Weights of a small GPT-style language model, trained from scratch on English Wikipedia: 11 layers, 188M tokens.
Each number is 500 + 50 x the weight over its row's rms, rounded and kept within 0 to 999. Layers, rows and columns count from 0. Numbers have three digits each. The size before them is the row's rms in percent of the matrix's.

# up: layer 3 MLP up, 640x160, rms 0.259, rows 316-397, columns 80-159
# down: layer 3 MLP down (transposed), 640x160, rms 0.223, rows 316-396, columns 80-159
up316 108:481506507475499487547501515458424420605500490541460482479464602451466529463476478476432510504520490411463487473535510420457396448518422524435488550538504445364480473417606600516567546471537475577469550561494466550464529574555497416479511468
down316 121:511465538471506484482421551576511515542509531485489513469547498505593592515474436449454518392525464459392546511555408517529502410612476367482505557552499458506498453510480506603453542497474471537589530500555563447524431470579578511603589439
up317 100:506513539452496524545409501499503459538419484473445547489488625495474462578529467509429529508539572547571554526490539478444491599448564522470532539452502545477503459523466506533442521391563511440531552402423511582502468509482473466543499473
down317 086:574493447588527474511532489479482485452513500546488511561519548543531567441581486520602519533440464500522546463408478490548532494517406418478514452654525468514530540507562475519570494649492410544542527510583479559437491541488499476542514460
up318 097:539498526568488580458526504496444523490425473393495348453579522498503507491499531472426477505494434428564583493495456469563421470460419461462487595462471515486512481502481431581574499491386514596423539506456563497494560512590463426479473376
down318 113:461449581538497521517491593529487534510489469514544516497474472478489511527514562422397480419468616540603536459522494473502489443401415497513582523466483496528514535487516450542507517426431397625414490521468473475468553506457494440530419452
up319 110:513560502495462554505345415449604508514456457435444558480491447550557503491489496526612538547552485545510532493446492540450541450536459532518497534474628441507508601492466490677513461470483551517495409539580579552627524501442412552537483530
down319 089:469537510526545547546542528474520475466444483472509476586497520493543500497500416491517536511528481499557563465526413552458460545509585488491372498573395590492451476462497518424446429454462480550540458512453443485526447557547543516568513459
up320 094:412362558520489549521504502449452457453365444403353478465521495521468463459446457541498540593482431493449557470487438513478454496469523535473427473541491400513478419573472562534441474425572605508453524492412545486511498482514416518498497434
down320 103:563555492536462488429552453479623563504541565563514515452551481516457558630505428488483442516423486454577492512445564421651440506466541446509540440514541421436478533521575483442401536536509469489567507483466454531453533536467405512434441441
up321 086:453490501458450459502423456529473564573520515451473415481570479516506504526576533519561588439484476450585580476425552546632512469522443519566534443426468485394520490493450451465503551557497547498544551533430495471530572482529412443517536462
down321 086:485455560541570500551522523488560500391499488452574504516541496487540553456548501573469515556524544547514490593556567509426522448490455442504545601430533528454433492516480484482489529573578486473465581484500452505367545466520506568530605469
up322 096:523425510402415497454453472481487570623541541472583479479544442517547437538584536472476509584497512572548566500479515421448398545449446457592514535438396497471543502600529559483536465475497446411446461532452451468601514520382505489467512532
down322 105:458421555533490486616588449458588473521498441452521464568457445444482492557586568396503509530443418475478510583536495441369521587470461507495468561594589519481527607583433497526490520425396589498510471506483447475523600494520543492457468483
up323 102:467517479497560513547525537541411452446448468518415476518480468466422558369481501518412521574511506506395455501605434473538538595477524634605429474536436483471445511558547392521507455433475521539527556524504511512521567486583486552474490464
down323 089:464526498533448501436494500447585437504542548480533548518528469584462520614514523476564452480476468534566482500471633567492530422524437421481600432463501586520438532450464553461462477523587563526456450488547519541454424522462612467535508519
up324 094:554559466523494471486504540488572538462519624438447507498460487538407570546443510539581552438490503494447498481551334432375552499489529444493567429470431455524560569523565543466530468528473482481488473603433477435480457534507425535464440486
down324 106:510482424502534458430530439522558562512413512426525471430459501435500488525485524514557497435530532585466485541537428423451488429574576516504454515437549511505577470448558485461444532510530476545588485501397509445453386462371557559494478479
up325 100:516477480500385484482467565525517452478559559524482526507524566540466436532558510431451464512451501568523500544545591487485550399590455438539516460567484534475577516527519511455406560483465403517526531542338465497487493505496466495513488453
down325 106:540490513561523566452537503471461397399562407533516510500624497547607456605544474493511573503479535488539494479523557562491482423488466479603557387510430489519420539548564451433510467460488413513511418440496472484539540505560627432478450473
up326 106:513540499448539471535526446492461493484458450435465440462530504527432457473476584491522356508435440471520581448521467468560455503428583524500546479484505518504514448479488456494502469548495493526470441470482515523592451422469466491548412432
down326 102:483543523517532526523526459524580476436551526508445460510498524617466527487505611543514557517474538532473479513542517449491577547579441482519518504515506446530425509532531491465500559446455472553483569538535413507432508531473481486477552632
up327 107:523596544436418483512571488474542462475552446515532555431528500521535558518485467400538539468499557591548522454476542407470421570485474515514471536502571457616546499449489496522477455548474446502546509512529488537501511495587532427432471399
down327 107:491512441435522445417567467509523443531519526467509437494563484537446458450455488457569471498525527512527501459530496546562547507544497447511557499513511446529495455529523509443597494512513483456477459461392391542528391458461546466528459584
up328 095:479533516463511480448552645566469434522586448556497495506570494494475395501448464497435547534506470498446424530527459458512482576505460451505356560521481567499455462506504529500518497541413469472426464540396543469509541534520455423505420514
down328 101:494439541478475466467441550462562567453558534447483619382556409453495542503529500499535419413493483537485466565416413516460518445517448421510457455479457514543485446505470533619454392527474536478547550477457420484494464370384457536484519448
up329 106:537493557568408554472459475485545560496492465485594580439472519455549537573542443404441446517553509525457523497525457497578537491395549463465479515460528439471500501453472452506366503495443588426535416472462528443496503406439430533456523582
down329 112:566409567550411499484384465535568507531587494442520444501522539507524445456512481447473480492520510512477523477431458392418542572523568527495434459498397425454456495423560434570380550628557455470587456387580521533454556459493536565538515492
up330 100:456472446493413468512451562452503540569507515514561529528455519526441477466564532488479507524535524552554461501543498550508500429406505409524518538479435479471495450436444523455433550512462592515586537587469498554531481594469470437548449486
down330 090:587602493570552538572531515476549487438442440464550454485479422510481489514520527529499505481476445422470522551494590480437503575506556529516567487515580543470472490448517458529413572549497566376476478478484433531500533450594553534527439531
up331 106:539503491517569438446375477407414536481445435518575506553477468540536556539529440411555593465477495523435515483493472490479552512541521453511540472430486428403478416471546589480537423514515476483532629504550471442592474504494529549502568518
down331 112:470474505476457426440462491472557456571426585548416527418506638496575465537504492534516489494601564438416541582482384492463544623563477556498480483543415457530503542449609446530500540464553428534558515478478427429503573515462457555422441525
up332 104:398533578503562451454454529543479466463460589470514552422476487470447631464451501565513489491469491503490435421388468529556533458484582488476431494532429473508480587483439452572488378462591498426544510410531482469441518466483508410483433490
down332 096:533562460589514425545468466453536483485473473529536550526447479488569508420506514460468481536560428486615582569495450476406514494471458483426494517466538510545554506477514568562566524495500448463491459519595475467582436494453541511471481497
up333 098:445457578530564450528524494478526465489615554525566482448470529447520485563470527505448565508544507454474529496471474493537515511467524457504548536500481488524450502467498400491537528404459507464536564476453577492506461507608506504522494474
down333 103:534595433510492371407477545471502580531550517523527473453472507516498520519549496521518481496408445476511526517492592451475451456542534476584386505594551453470537530450455530516527453505545457541486541451544487484492538567502577432505413539
up334 090:547521474528501495416505524444499431544558472549519457528488489418467522438518511521466497490426440575449503492574485453457404526483583552430429557530581507562585464450515548468420511585558494592418487491595420534514521409554483419480437436
down334 088:508445512460502520588545541460489530457479533478502528488517503613547479499455495541551542504500602425493527513540549566561573457490422443484585402454462545477462486540476453520620460477522491481516552507409510518466441520505576592450578523
up335 104:584532555538416497478500595532502480476548532599567520556440558495515450496537509460523548515494414475504493555428498480470426510507486611422502532533540424497420468568466521486487497469552526539474472473433547577533483565511450569476490550
down335 096:522545555469584531476515475509499421517515559448377499512444457552495487516529486588535547462454459473514426515562627456412524430423590473512462473599517424480463541528480499597366482536451476451531511517466556504407559465521474431520534413
up336 091:433518514510457599520481415504458500620447512541480446574580539469506490498530577483474505518410500532588444471473580502485478525522499564571556527449522521436525544411446523499458584534500517472407530584500488492459501638555524436468448520
down336 093:565494459584598524578451450493567489506455498499512456565486600507432567466554515620508489570512487465581537521456611592486527515465412503445490522583525539519525529426509525517504414477525568527434504507482491551427509528431496487614512539
up337 097:588514483445413452570393517572495520546376485544424454469531461448470580508522519476474421480551538496511439448510610510481530505486450533500533617451493476558537452436489495526498498501529397480536534608571463466563571453450486537539407468
down337 103:503475501496533449543571524452486451500566464463498399515567505494450450479469620473462512485493521487450630559449525528545431417526519623524579512551441474524472536565536510461638571453464482504413551541457458462377496512490550530507531411
up338 093:549443506483505551530450511473533490567536504545522491486572469539419449585512529470400544470530447569439497566575528534509552532515531586502577555511500447471506525577549532522558428561443533403461506611427507470551490515609477474500478591
down338 100:430614490489489514582541617621578425439509552426448534455509495463538535489517515520546419523465557460609472467483590428510450483402478439562558429422569487467517464510528486575563439448477518429445457519451474505513443520502532484531500485
up339 092:536515457524481573560412422579490431527573487405481446529544516380459511555526518505509461569455393546494504521476455482492495451470535581513488490449500501549522532528487618433562618523422462490500486483473533557561587445441547559530556519
down339 092:483519393526514495612549526542524557491457486558522541563470511504570470555473550391497476556567458551452478482550496527425559443492557444478617495557529458399493552528420448536493487506560551436525448504498478480444407507561463459369489497
up340 134:541443519474555444454446518438461428508560512471516549561548489566518476518519554527471434658517518420546467511553496461479590441500447501462617564479413507481584536549536451558518514454490552489563529524499527523480345580544482589522468524
down340 129:413504572589532462493558497510456524382525529454466577461444511575595518501526518457446518542485468479511501513556552446395541482486585537517430516515546504439473571604524455562562449431530503554501510505537410464435398502515544516472494532
up341 104:436497434523461549476551469532545549561467501508557469467501524569528492520560514534419438506496567532563568420495458536585480508461531528458495461475563488512528513435500481461523439505478501468458545520583428453573569558489443457447557374
down341 111:543428510584553521422434512467497515395456501499465503453581480585446548513515476506524541491475538569510467657453491400472438445506515501515367542448503564587478461492545527476478487478479492564459544470476498436449502440568480482507472451
up342 101:595620501452522477541460472458517439434418526497463427494556478514468568565485471488465489498525534535503454461480404468536490417469535479466532606418517496437433567479509462483501502483534483436531547460445450438590479540551444496461461386
down342 097:501415515428438458528470528492500432438490458539461453488470431401532383509564425462469561518534524467489568443519515505473485433445431426439425407594504467495549489536477513380460519426500571464592455384440525516487503534482392524473535510
up343 099:526497488515583474446493476443537631614491427415465451509425560470537509633451449504594551511545527443496512529479420490488559504583447470476519522421487497574589486501509495482502525458560559562487520490417453521406482509473532509467471587
down343 096:526386509486481511498459522559507498518538468537491484555550538489571555476456434416453541523554502487532530468473483562506498538431522416496412523508509542482452526456539435435588543441473537606546513369534632546606494462529442481554528498
up344 098:514549553575470561588523575458539545534496517449532554476445476485568496539574489390441463470516553479541542494498440496501486461403543531521461467488517536488619552400396447462420525459567597451496509496454578532523404533511549419544570549
down344 104:558467513578539509450517456472550519544485521510514436490509436509504465447472464452505568498419439488475449534454360485502385565525511571518410572447446597425539460464485453534446459494430455495527501530578576494526553555551499433505590585
up345 102:425420422481417484428519559536563464684500548502552519549489600503580445508552488470574445501430485423505542498489527589519474516513479541474492517448515435463501428492450560535489449543485457518501440599533532489505540523560473508497593554
down345 115:461450431485530518446559540463417471548487478464429509509458462489568479483494510531498458513503482524555528598670436492489452500573546511515491570541556504450549426480417473500536535463618484528471576592560582526485539517534514501413500465
up346 102:568585579584579476382538515436487530560616525475564574421519504587527519494532541461432516539497512534430522474465479551511471475446461489489522451433530525475527604596553565522477474492558571477477463485404539478446544495518525480497477528
down346 112:596458562546526508427507468580501459463532590504536574432518476360456543489508582456544571425513549608498349548450492514513497522417413570462492474449534557398506482553555472530412492487494458517492568568520456533482533467511543491497464514
up347 100:418591530524489515456499511660503480550492510600570442535490492471561512469508413445453475437403469403511503525485566489574507495487395547596587478532535481487515482433578558518533437561544477438464517462539458407556502569570527547453475464
down347 095:465626517500523439455473448437518438452485513463467477514491563471554440475504481488577518513459489556475560486524558497487504525515536433413492476619478470442466462524504494438489557544446555611538440518463593500480419501547539493504492551
up348 104:555575609547494467539465500473480577481422574518493509522514497498506412556495488424530503412505521387560418391533454536474630484513520434588538561462498422457492453522539579497487557525477578398519556480490497524534474483472492490503503458
down348 103:475440490528486508467482617513461542430462483439461488445455517564486476439506466489484495479523481385512497396444639537515478472480456523553537462469430476507448526451426478515517460465551482499511467474597589467506430463565623550513532515
up349 100:516581574404465535482471480511408473478381512558538436594531351521453546455616512499542505528459542453552517403592464440493542475498531470605493564526594493510509443503608486486395485510514506559446416517491478489565444602495498607519466423
down349 090:515474437474457494525470549460648405551511437367496560441490523489564529519460487521516463542455469537474477505442446581505531473508427591606534572501483559531500598487465594565471553447453482504505500472462572504456554473438502460492629487
up350 093:550567457546416536459553521551517493481601495492504405617401456513427569497463558524454523424456555480403457537553394471437582435583462403492483539513476489594509541541441558464606507421481474610553469557461485413476442515456497534544486497
down350 095:427524408633541611491561548427517488488452520544606494516517477498463536556538456595532488500496528524504528472409511386492525462459429465548473505475492470542445461392505514473481556490441531456458454467405411550568485582428454433478450406
up351 104:484517544525543422510478568508479471456551537523505525477524456533498509477577505446470418422570494553454453509529552511545539473481456528492513477520420486536435480563511566432503484599489456507425445501501446427539475468506508500410505444
down351 108:452403537567471448508437499373505384552417576462603542452484479577513493484486515425497427444464441507454525454498429539634551508487469471534550482567462474485516539434572499525521488546518468498450468477421549573495593564465465576524557485
up352 095:511456432567458588488493580477512558505507496522464510506464571444501399548484502422468521597536433561498427637524476513545455469462551561467461456504547516501455474515548473588537518382568552432460506406463581565546499514520454458546444588
down352 097:471495543475486573495493492491534424456593438488524580482497507550501581520540485536440415441504487548554530568511485482533511535453509486465586482508479558446504429568550499486449505583583497503529531485516475475412528473573486470488533499
up353 096:421469616457485482491448435465499537476471559529425544509529496426443493533542555426508551497587436512524613483451497582436494492548453458441520517593479449452462543447425493560380464473516566439538470480539530589569569436379478537461588409
down353 100:436473545498449547594551500560483440547462495499444462460494497482547518568441533523548585456556450539469547461523494602565553521521486460521456430611445523513572518537503472492547482558452490531511478489531469531464502510457531521489545512
up354 083:424425550579473565542521504569490555477493536377508457617486440512460462455502555481464533477463586418558621487489528554470452508451599483483537548563448467437453475519536500474439513485604413535597489475513410497459526490513491480479538519
down354 102:470575577496456487521615497520494547436467464481467464454502504420584451489526531534527506487491397463579550477476515509594389463518474565531618555510573430460510538534551466472423533506570425497490473540462483530522524462435603538414431571
up355 105:575548523496449502433564465569493454540412466494515476558564515556474445498560558437537480530446479516449538430509400646512527552445544545419474439435520520488571493459501538515469477426400502433557485485551503437556432549467552546493520432
down355 118:510512540447491445495517568580534513547484458541471380502514444570382503464538494468508538459543484404573582437500486654508541391509521587480532487497499485540527492447513546550663411454471494463521580573522529475471477496565576547563489599
up356 097:582547436456489573520572531486470438403534538529442528467441558445507454523584499420411441548387487449529503541473532452555472539611388450436484552547482537497417439516433519476419466438522523515551547447518541474433588571454518535531521445
down356 087:523484583557415516530468528557485551551441469470515491480556529511465504509577524532554490524529604468515437462534427532474511417435490545501545511439631531479537522480588483525639524471581463504447439653548504545534565455555492497444435478
up357 111:462460487460525459488406574510545566506577538492521439559452546458494551533406619442416421463518532426545463518521469431467458457491494459529497466514647550459495429514535474438483531479565457581439574517417661448505410522488570487534529449
down357 126:471447427560586515456550492518495478509536587479422534442522472479523547473484548473466476464471463517593483500487541443505530483505559468486499478514488510569506643481462468495471531524435472507470568568532615523472464541419610544545383415
up358 109:533558578461558435612566519442421561484366623421479537513568447505470509499522510550525462465511462539506519575516508432454435517578512510578504527547574526536463437575398487493435637472526553503444498469510430456471467480433464516469415487
down358 110:551471483481527477475626429542528495454589549468617514531506563508577581544513553450478590563504475491516509533541541494451452464442535558447437433519497521486557537496541420492419461543492521516612460420539489461453539443533507576505575591
up359 097:471577562499567520487574448434443551513477498485575589499539481392543481435468480509430502513622546510491448620613466492464514536485488510457543564457470422525387487501476533500526462501515515490346619499433520506553583536492446530516510549
down359 103:542472508521589480520578555509433581511542548470572480554527518494483475513472482529466478660477455548533540513499492539424449540500516485370548481458542481446481478530502520491435470500402475456498432569584520457512449560485522560639384527
up360 087:510531494492507528511491504563544455538374478596457547402433583608533518480548395477542475550502502516496555580484462525417462517479503515505475462524559560419573526511487513544499461422423524529494528503525585447458559478569561533584512526
down360 093:536429500527529517448551448491438525511568489464466443565485413422536527537351459511510398465458422402463525421549471509530497451472465443464560419523522563538520448482503483427530515411494505474515493614468497526592521426418504518522587524
up361 112:559470579519578502443568454450457477465466582512454530388549511522391400537489471460499541495486487508407523378493464485504579518527511546536471443443516456467469496445420504449581465490516533479599503515390557509502493417442439560478489445
down361 075:450493410506414530477489526585553501469505451493512537553413532483646537482471481469471545515488501436600547562541538552477475493497546497477470512544496546515490456576563378530436562571491454580385522520524421544482421496535576440484526544
up362 107:480439551513414498535544505563447585489489532504487423502504445444402491499438512525525414459504551455416460525584534552490499514463533456578506480485409582509405480472465575534508458547510553611407538520468526446535555522519482465474551514
down362 109:468420497548435530576478505545485474468524486492507448497521481415570580552424471501521498377483481537413497509554497545484467455473553493434491519551486613440406549453432486624455435448486536502555543533460425454425472402405450475497586527
up363 103:475435581525473488507553527450497535574505495490523469503591531531435499521481575499519524621537481461438517563527546520515405506466448529440568486446548448477589546374510560569460493501469413435486434485504520460488496490418551509518477378
down363 089:545475480520527526532485497579365479423550437469453554536483388438550467420548461499603510461520440439568575546562509493439629529428509451508500526559552517458492559466534480485595531570476520487458523544555548487503522511487498527477439544
up364 089:456472536435403458523466490544511500404567441494507518483432454480510539570410478533569513486456519434598522513451450545518483454495608535545465516488496408491558402499538556473426430523583422487440473556567496551527479537525569487579528426
down364 092:513484454598444465508456498511507455531494487522526573398486427578386437483475558483506421528563471492511548442457487481457500480476445433533563496414574543511541442445539525446443517605482539511490552616483420545467536501437468410561545434
up365 103:515506540534500512550579499499482463447519505485434530507482467423491498412481524570487564661467462549536490520449521574532536497551463535489475566412595430432473490579547543580461422519500453541519476515487562455399568388508435552462484524
down365 095:542429520459472464487430467469481494625440493524492477461552495450519472548486463473578512428494551518493508496426405506455504516458434462567469423489412547453532493401458474505442518453525497543467450499494537619594565615570448369531553540
up366 100:443518514489491397536532491463493545555421489469522465432544544486458444575398467619393500503520530541434432466505549498486459518597548454508495529525464421454465512488393485504538560525511529569550565555668495493562522451471455555473466503
down366 097:424508486507469502450502534465513452559456519505505498512505496504423567451461534557560508438502597481477450464448466574469448440462414502484560482499483454515499429529422581397527476555603444516502560486491502575573508498489491404517533374
up367 086:442476483490552609516544492375520486481512554562459550487570453518423396438463584528575414539564575518582502478498537498527524493488504556455577542507510460474456469523481500527457398441544524520525528444463497460500592463450439442506546524
down367 094:527522504569426540500538468576556597476579440523448477524587441391462471484542549524457551576577464513502575506470633576479489463466490518531548561550476451441532440542523554477543408458552535484474489461494436459461504573539523472486564569
up368 100:568461503490472414507390442556520451554555476453433505418549541440485486494427449501492510548425413550530493486487602552491506433525539555466537471482531409423462424476506471538473549462495561449450512495394481553469533478552515522412446459
down368 081:494541552523574534440585506467418549498523490632519474518398471451536549563602449506469413441577579425430437442498452435503529557478469431513498519479515522480521571506564529478493444508511473498516492466506425432490492478481555505543524545
up369 104:416495468525454499434467426494561573485536495555488513478595519485446537431485570459539503451552493495458514477507608505620524485521472481579483555558584367540464587553478485460491456520481491526435411515473520453582466423486544480611479557
down369 116:492567504486418462478497451499449538540477553574419560477511486572498522521572440554539397419484584434469523498500607515462515376468500530443555538486508408535519476545373540472484461490519473425471468476571507468583568517559516441401553488
up370 102:457508472578517386485459466460457483510501397485464479468549530520433549505556482447447443362481515479525480528504493521542511440495441606503448534556498504479522546533493482513407530574462470556519593669465575578488575502483506462451493511
down370 127:497510491606443573485428472551551457420494457513498453488508611463505586551551499580545509515537388476536499522449426564460425425432528484472492503411452524503465516510501462516477514435539402550449492481558570489539579514477521443507508533
up371 108:500577523471522590459472569415514517526533482558582562520437493399514476510522507436365505499493443532478483564497457578460550484540515564383441401406527468527457452589574529519481605596488502506477408466555550534503452551545476532540534598
down371 109:488504487455535494472508546618440450512487455497492479454428415448542450521474498547471548483513484557509495486524601522382556430464476496491461482469500437593472568628547440443561480505492461364522525498544490462458538480552560469540440481
up372 114:461492449467435543421476554519521538528429424513482430463499393597506522551532488549412539566427497460466477486497505585545525530471519456473510523420450485405465481426430494432479488566614488445438483510506502553505508448601520497470438501
down372 102:489496544441530435541561480485441485521541487465498469546520384462557524506474456480488490549496457546457482459657544492473489539496573582472528436563585513521546514526491450498554486516548417461513555531522571567578481457509534434470611547
up373 095:534495544398490482501538577477531457472502474415497403566486401511498493548534459402614487396588586574535542553577386491495529531541587452580464429501572498503543532556451457533499487513491503498445471507453472585477412499465488544537468543
down373 090:489514490611483478514499392597485512531514507548495493374514532483460529421485534584370473579461424466467439490419592539526466446455354444494562556459512531440511500474552510467504469523507482452539454430526511465487547470591433550494490460
up374 083:516444557530565406530528513445442563551489562459433541573555551413513572585579401495491440474601516430498518475537413551518524527539521548531571463486552486479482389571459553485510526476404500460458514538494475562502588506437490461595475474
down374 092:447455490619567429518511466465477480513472537546444467502545445528416541597500477478505478550442482472497516445516470564545570421532597432549521508556540473529491577498463503600501451407379606547402596515469456466419506534471484546455453411
up375 101:506505510493561525488592531464552510508477562502564508500543544552459489516567519517373510562480483454504531471532497471584556500466449496494489394456459540530470420529508470516483514513533497485512480529423466513516599561558510598505446489
down375 103:541460545469473568456545491507529554478560521449569476567519547449492568467527488462510577636462551459532510473612588464486455506507533579461426514521442584475523492555396558485447510504555503451523505451495468477518485554576600533469559493
up376 089:583450541452482615447445457531534595530427523618523514478576604523457414504520447468524412533489550424503497498475487381448525546446595445529525507504556488570521545514473481555500501468486556556515574510525567509516528434495448468515509532
down376 086:566486440500544412438469517425460533510488474373556511552467464483441521503541480514487577503453496520429460508464576596590494506457334475458534436524405499462509428490477477512457516499525452520363493480431436484469439477496586514407385486
up377 107:501450572532563510498469567492467479510544479557538497463407443560592527441557531422486532506435521558593420460490440454556486535484486442498527480503601489436502567456548602411539446515556584503474457571454522513487536521475458463473556505
down377 106:456430521510502509452466541549627361561531463577489483586515468585424560487581476475560534521502453543498440570411482531489555496509481473482527517564549444459542515505532601529457470424486540545496551455464500486514544417567467512581503523
up378 107:531485537504418529536531531531553435452471533459512480544520531469541388469472586539538582618480502506586453550462621477557531525504521570507473544416540485467496604468521492521535669462451520547569521594566503532501515410558447500510523557
down378 096:475562524521513461588490472416491532622424526572516461437536453515384564528409427569466501494505437515441506496505490530506431451578496489518505470542552457503481435419575536521421505426544445551438425475461588561557546488510435434527540550
up379 103:570471466566575491486396458508436527575567610441428475436522453449514527458493440450446461425448561538411452487531490496457614459485469478486504504438437480497491497513503446511475457529531436487541546523465535548521485529603493496564584456
down379 084:472522526453451576530556477495482540426524388578568521551404535462562470574535507558434477630514456486607507515525461480470453518584496542427454502606548570448512525484497418526506503530549572478485409438543468541513484557476530500491452500
up380 093:496539506519392509523507464520447638530564483452552454544468485495496506477561528431473481482534526489562481569526533456472531481470509507424518451587461427440505444584535593582442439523574438510515458515454449521524468477662499519499521577
down380 098:448530493415425457486434477479504398476544542515416480515369532543477581567475489451529494509472535470449515473562454521530495472570425549530467518481467513564496563507425493516567603453421534388524473481595528481505484483520420484490486446
up381 102:538518625486448473585511460542563523440516466457403502587540499474542466439494528518515471489516459519572478618486627523561476444499463469509550545430538500566524458482550533519486532558463534478506533506531480485535556503580562482524478500
down381 084:515548450498556586452461581475444474607504478447575527456485503579489540585549496544506585495582455517509466443556546524517473554478502552468494437556444464539484483463478519522486473554489489558493461472541507451538404472477470437441475553
up382 102:487421438491396442475556533571468479475517459449534463456481618461439525480552567510565440378514484444566513500601572548514584558613473507589552521500491544504470492492447547486474613429477498499550500483519534466490502527538496420449460401
down382 094:540562586545603513538444481529467418537541526482475491521531464470608479469427453469457506631497470473533481474450477563447465505352596570454434504573543541461524469562539494536528469572516475545482524517524536551494543510550547508549478528
up383 095:519495564430476563441513481552422514462541564495514490418491562534452527489511516437517539564583451574581535483562498506503533531469535429562540487540476470546486447431503480443466547504461474503442464582488434551448508503549472472492512441
down383 090:557495553505523558498486493562555482595507543495468536532431464484563472510496502447462462552460499489511530524518515470415532573428480528526418570556487521509620494412486437450455552604500536484493486482507554410569528445522470446505534535
up384 092:447516431404475571540482432566490528505441491516452484521525558552480481534539490501561579485475513546521516558453543464550497465469508401436506524442520484490501540470501593476528530507467545521539523554515457556483578370463496464340473498
down384 094:496482487535474401455484573496543557537478511490479533414496444473550424546538510528496552471575403421444471534594522509534400524552575483539522524404506528439478356408561462519569515435467509494488510500546555511546528495524530518532532577
up385 098:453464545511527480492542437569498495473447499508512526547408501559468422528507498452482478424495554394491550498526455509401587475495437477557566519492457487573478474361503546514451473620546456571513547560505445495479418614566558504545460546
down385 109:538422456471485611516512479494500544478443498407489519540468469526470480548396522479523491486507489482553581565434443491485637429614516546470460565470479496580466370474489643511483568512586557481531430543510488504490534511470493442439506490
up386 106:549492535472574514492427575452554452542473486466571417433516509536547498475484472515379434494533500497491509473597480479573489386533527438411470580466438531483490604478549504459513590552429562427434549515462554435519428559422471466591409481
down386 116:450407423488469458425457526428528475541481464500423426448517566508440539541503492411584471435570433455535429408536488470507462411480582478488451605552484537487423498436560572503509462461500460510472491530415537554513513535472413440524545510
up387 098:503504474482620485544498413515509530532449518565505585588583401592516531483445490360424473518493521472544485437497502395559546492584546383615506459500422487506462478513527508500534613496485574525565528507515514499455472495511482584463412510
down387 106:527592478504575462500569579518489522584549524631548501558539380530416499477373630461455500452521584525498492562486444509459522490562479567489463476506513498456459556508454503460412430511484602510471512469486512446534524462439512459540524483
up388 100:469485478510520450506442451484505485526507372474443517522495599498502397569482500508442435515472553496504518468524587448538366584552506506454526478403516609520455481441504626534494546573480447496433544501509500447497460396548457491464554532
down388 114:510541523485528602475415476573477560472559355568514488594476551469558478501567511589418530530437604468509499455546533487559400555533524440462450424508530599520534436456484506520580502449539554517513451403473414605568543506446540484484479565
up389 108:526489459428497407498408512527425542509458492572536487534510585578509519529523539452545447512597468500496503540481502517529572542478553556485453474483513502530571410458476418472525506480493589580413515425381506471562481535515467568516415473
down389 119:488539473599505474544452467585466505412538526499565499538518537549481508532491437445456453624554522455462605483436463477437481535464539543470514495544530443591561440560602484583439513454521509496551604589457477527422490388461519455495404470
up390 098:424517529604426523480609502496503535593551502568450459495364477501484535516559537516479433429488516450462533485482490506472504544513506538552416516458531466471519385395470463445523549464580574543488556485583441518546532558507547512535461437
down390 108:513407487460549507416536454480594503560463535517508475480426593606550628428517514460547500458488568466552471465434505474502451560480529452586488470542501463435573450509470465535474506499501491489538557460443482459446512446462527461446574472
up391 099:556521496426517524532534567508492472495492525573489451587428449460469553459474508441472449494591567464567597592535476539480443506486492476567622502486523535485491556508522470469492565503445448529459526493570493472542515490470453513518470571
down391 093:477518533608562444433567422459429552555443508491484528451546539557548482493379465475441541472491442510521452446439508472421500509530533476469530523481594471443513472500470410475489438537481472528578501454530572553557369521618579443508582608
up392 103:396440523535525519515507475464497537472398559538481561476412548570429515553450499526584515520446496520442492386548458524530467454526522484441570495537538417480556432461419526462458530480587638521528427499410522455561487475403502537570422508
down392 102:610510566439499530505459529511458515419523538487522572501439582433540477537480505444485409557510465479446438523416538538485428460527486455488501544474558557582549548497584575475544526468496414529472577441581460572537452464546494554561444412
up393 094:501568490457402528530523510468541491549467528513467529507446526554488590500466508437381411453476455470473560439415447542576461531477538498464519558462427499418502476531472462374555567448403442510462548508517528574483525486440432455499465584
down393 091:532554512544557540497568497486467579482489459517501446546431541571550532571447535506569556538503439428550589454544510561505490420498409523549506466423506495465493496611483532547552500452476509460498436524423531551541469544475466505508571449
up394 096:463474472542535506394637568376413471497477456465532414429529500524580473499445638457458503465441525481557484522504590506487503449452482482506458445497470535442529552586456508487499477501464589520447542513431460558533459514546511397478471534
down394 086:510460448517456504516516428569638611591555488477533576507525472508500563466445488483605542520542487463483504476493518560459517433512497488438517528492484535456524545493471515565485503604507488461533441515455588525562559425506503489398609562
up395 109:528559551443520580564491448485465512533459455518491533545628471505457451587549490386529481465567461574524481521449415533569530531491449538444454404432477530427552551459512477542421497525414508582550559548520438522463516488513481373584469483
down395 125:534564422565472570494464562491470472471439633475552530566483422516512518511541487497429560528427444514458504431516452473483463544513518482461468447499550451521562574582506411487515501516449555589515497470501523518479361590531522433470462489
up396 091:585503497491494558467435494584532644450527424530469424560511518486597464625584564563538461607507459537430425501544490414486413531452433480542533560562527454517569507492461521496556581514476413535565519449565501539456494527509485475465486589
down396 089:518491456533458337550511482513479405453413475525607494447475560504542460501453485565567478471465399444477613573568534505507464480542445564444502474453533484518506525472439417469505508556557468489516510506488495548466489470531574523493461472
up397 088:478555529452519453486555497488497464471524494443516491516409562454500601488456504460601399574506498435498521539558517561525505455532551491452458468561515495431547519550457557511471494502580569443403604446560541427560459532478542478540467436